config.toml
n_head = 5
head_dim = 32
norm_eps = 1e-06
qk_norm = false
beta2 = 0.98
weight_decay = 0.043
lr_head = 0.00511
train_tokens = 115100000
Each number is 500 + 50 x the weight over its row's rms, rounded and kept within 0 to 999. Layers, rows and columns count from 0. Numbers have three digits each. The size before them is the row's rms in percent of the matrix's.

# layer 3 attention query, 160x160, rms 0.0981, rows 0-31, columns 40-79
094:544470507453487464425517451584557486588515469433496523553535399500492586446439508475537498384514424515440397578477487526
124:573472519515543494452428520530407513468443407531533551559463512494535450495465540486555519403507442477548518495530472492
082:523499582388535447428493421546569548402440462505582489491511391514475522484471574571487494435521494548543475564591467531
120:607501514524505477479459509527412571499457386537510582455455515453504492488444537495517489383530439547549428511479457509
110:434523467592482527561649553460491391536542557518491498504469581565491565541504504484459530536458428408448550417439525468
095:480407513508564412538509484451531505436418509479491457532508479464549512462555556512500431565509523487555474457555530471
083:564566545382499466427499484576553452574471441494633532439531471582459503509456458467438506450539500460592512502481484605
116:491623483514450513565559526433481407520540540484506514497470574514503526587458451462507552597514427431401542422455494482
103:537485445470565463408410442541492587449495482521510499503505493467589485410435586488484491451514535490528435584545480559
113:588601474458477466505541475517422423503505420471482448446435569486509511577417517537427559491431448436572510450466496497
115:481548555427462465578482526451562436539484493486568569482414505546459490557541387465528426609526522462517539432456514441
120:501593545462472513535542493400488434495528537534597511502458562568477461616514404464451530586490476447488501434471518521
108:510477439533467501519459494571425577512504556477445546516499542434611544477464517489500569442503509510468455575557501564
120:520494491502502584566585581551480464553539538459515527484435571490432594580533479474460531526456402411455525396477485462
091:474579565580506516505458453438431561540517472528485494424441614451511549537470522510439614453446436467565477461483485510
104:504483509505475571594545565518499451564475548426542457495485566576467550577547484440418464543427521431505563469479510423
087:488496519523536428500478545489497523462489440497436507537468450510530484409467518602508477394526554510474470557568517522
104:413485515487457617505525462542506524456468561487554531526426536425541558587475504502478469549446422488562532495463540496
091:495364458448535486553443464493589555523417489532522520496481451527525445471450526535484425440454564548528548481622504512
136:514475477528493518481413420456554563486453565570551480491487442424526424452485491515581456479592547559505477521529534619
100:536466539387460419498411497525469450502470406493482491482577412529481429474504546534513484453463532559560451585529505464
113:452509506511450570519576464437496529452456568533513457493437597440504434514454439481502452545545505487529536477486522546
105:486567484483409560499541406462520518451508519467411485520458579416491510448473522487516543534536526503454488486456535577
097:507421524612522582519477511542521397476526596438527538510501508466519515507526572424514463526513483444440555525582411569
093:570539520551523457418489431425491520416611435516460526472465495430516446497451511521512490470511441523447407504538454473
092:542527552601509411507553451455528469449442501495515502431514535503534436532569569463464577542438482499580523502455474479
095:481468518512539423515520506489505536523469607548453440609553477497425465506523518573534531498487522506467574446522556507
097:528454515616580452532553446545376468549512463479518446530436529476522449473606578480486457425430356530450531425458431461
098:528464608424432390555433547483461432505419483491478505522544424597504496501522460470478444517424547566579478528467454478
097:515401574465438396564446511503528481522428448503491529461549484621544438507580519436505492580452588542492559514466468472
096:524526457508461613485550478506503537536515576473491524541456635381505487487499504450485457479486452480477511458476528520
098:472457550483593524485512542544468533518462472500577488498531430554408566542578548513494420473488499464503605493510476451
# layer 3 attention key, 160x160, rms 0.0973, rows 0-31, columns 40-79
101:535528605547439508568434523415507495511546526451579534425488517523533546548406509517449466608384553476531465557460544539
115:531567510494522406452538540513545514547478487552456385468418470479502558445508540529521496464510583457449553453439544594
109:506644492541418492487510486510473420558558517480507421486460580461595509505481584495410477521502557469454553501365488506
093:470587393451586440484588488515456492447499494550482531523492497428469560477553445546537484414601481485493515429494554532
102:551392572493430564494458486498577506521507407522488463512565498541538440521471523499450486526429428537523498608485474560
102:576556480526497423541583612503454477540440505432442399398417541544511561535487553446466482476480496466555554406410451478
101:434517549492570546470423465521466585496531507549475525572520502401421448404470488664597501460527547511473444561618534552
104:450389520490414548495429457583588490525537438516556474496577463532558426477567514454501453561444511498547489614486490486
102:437520512534534484433429444494522546460502561547518496495475506412398544382429494609563521506559552557427458519506489586
094:519347560583477440457454440503450497526563419490482450553522485485540496450518520554522432526498417458524474538500479561
121:458536542476489621402456447570475537423489524556422478484516549467527413495490533494487419467577578480521499625609520507
112:502515522440409506547559514458492450500476493528531490485460523534609460603457505380470490544429485516536573489494489406
109:474422532537439413459383535434514549507459423500492402444506483539450517432417489548523507437465580598513457582485422624
111:555461537458439502598563519512454479544500582478508467529496477577558435534583501392524557527466495484480572505416471481
105:578407504503465438543478482443476544584483411473520415473481494478567529547478452484458432557400377469513546447588519502
093:603548482414448518568565536498506454536493545449492526531512557507578520567542516407502475444405465505534547490485524441
092:489470564566557427490473509460427566422468457480411487490475525504457466411450488624495472451581471485495401535452504630
099:511625460479470539494598449557545396522460490537473510440548502463579531548573523534432533574476485406521509518492590396
132:415601485500565491442514489515456469428536485566475568521478546442452450442462445554579501527676521515456420522514537497
090:423553481494494496465430384503520527416515504549474503501532491422516442545437430625506491519584508534489512545575521577
118:548535492514581447407405575518442538448525418525494508487485464500496513393461455550558481483589520583537427575456442520
092:437497518520424582510565338447517514469451492545449514502517501512560461529489513516443505471495459486525577524531611406
100:426450563524432534499489438526579561507389406530516450454535542542490488553441521479375530497441477524499533474510553475
102:547570451469491562567517509548466405476505625465578464551509493489470453440553512568481497454519611456536495487459489551
094:540438441601483430568468457474545508510459422475532428492477482522514483500507428534428557530442468487552485506515473567
092:522459432549406416523469535442459465521457470386471430506485538517519533428476558371433569503470500452472549484572449427
096:486524552523506502415528460489408492458607483447455445538445533446463451570367546498446487536547377500554456382488537523
092:607475451517580442479625449531484473543486552401444468525523471412538474489619604511492453493499414456491548479457390449
099:525508486523569495441409654514423501455523483476409474436473507510468517391429455451572509418514520546520512505539439538
096:593530425483551467444436644505438505418508495481470468514450517589457538401477422453580498438572490582496438494527457534
093:428550563431455567474610405496516510536474505520492493523531466519567501593598594478447497457468512474499511472434577470
099:530556479437567489476565446514439400560593592577485589555487454507434476477527513455511485532569453457561501505427525475
# layer 3 attention value, 160x160, rms 0.0769, rows 0-1, columns 40-79
088:418540519474489439473469502575524486443475504459429447655542493500558474542538503468563393490540416565439492523472462472
096:504513544447519533536524507430434473525472514461534515549464470510385536564475539483482506481479487503428605425548538445
# layer 3 attention output (transposed), 160x160, rms 0.0682, rows 0-1, columns 40-79
081:549495545484518472524583435515456630607516441537501555433513463521463474507424485536481630516399548443522419496420512454
097:409442507510470537457493464511504426455459519553580412526534487519552547490480467448459518537424463510562445543470493605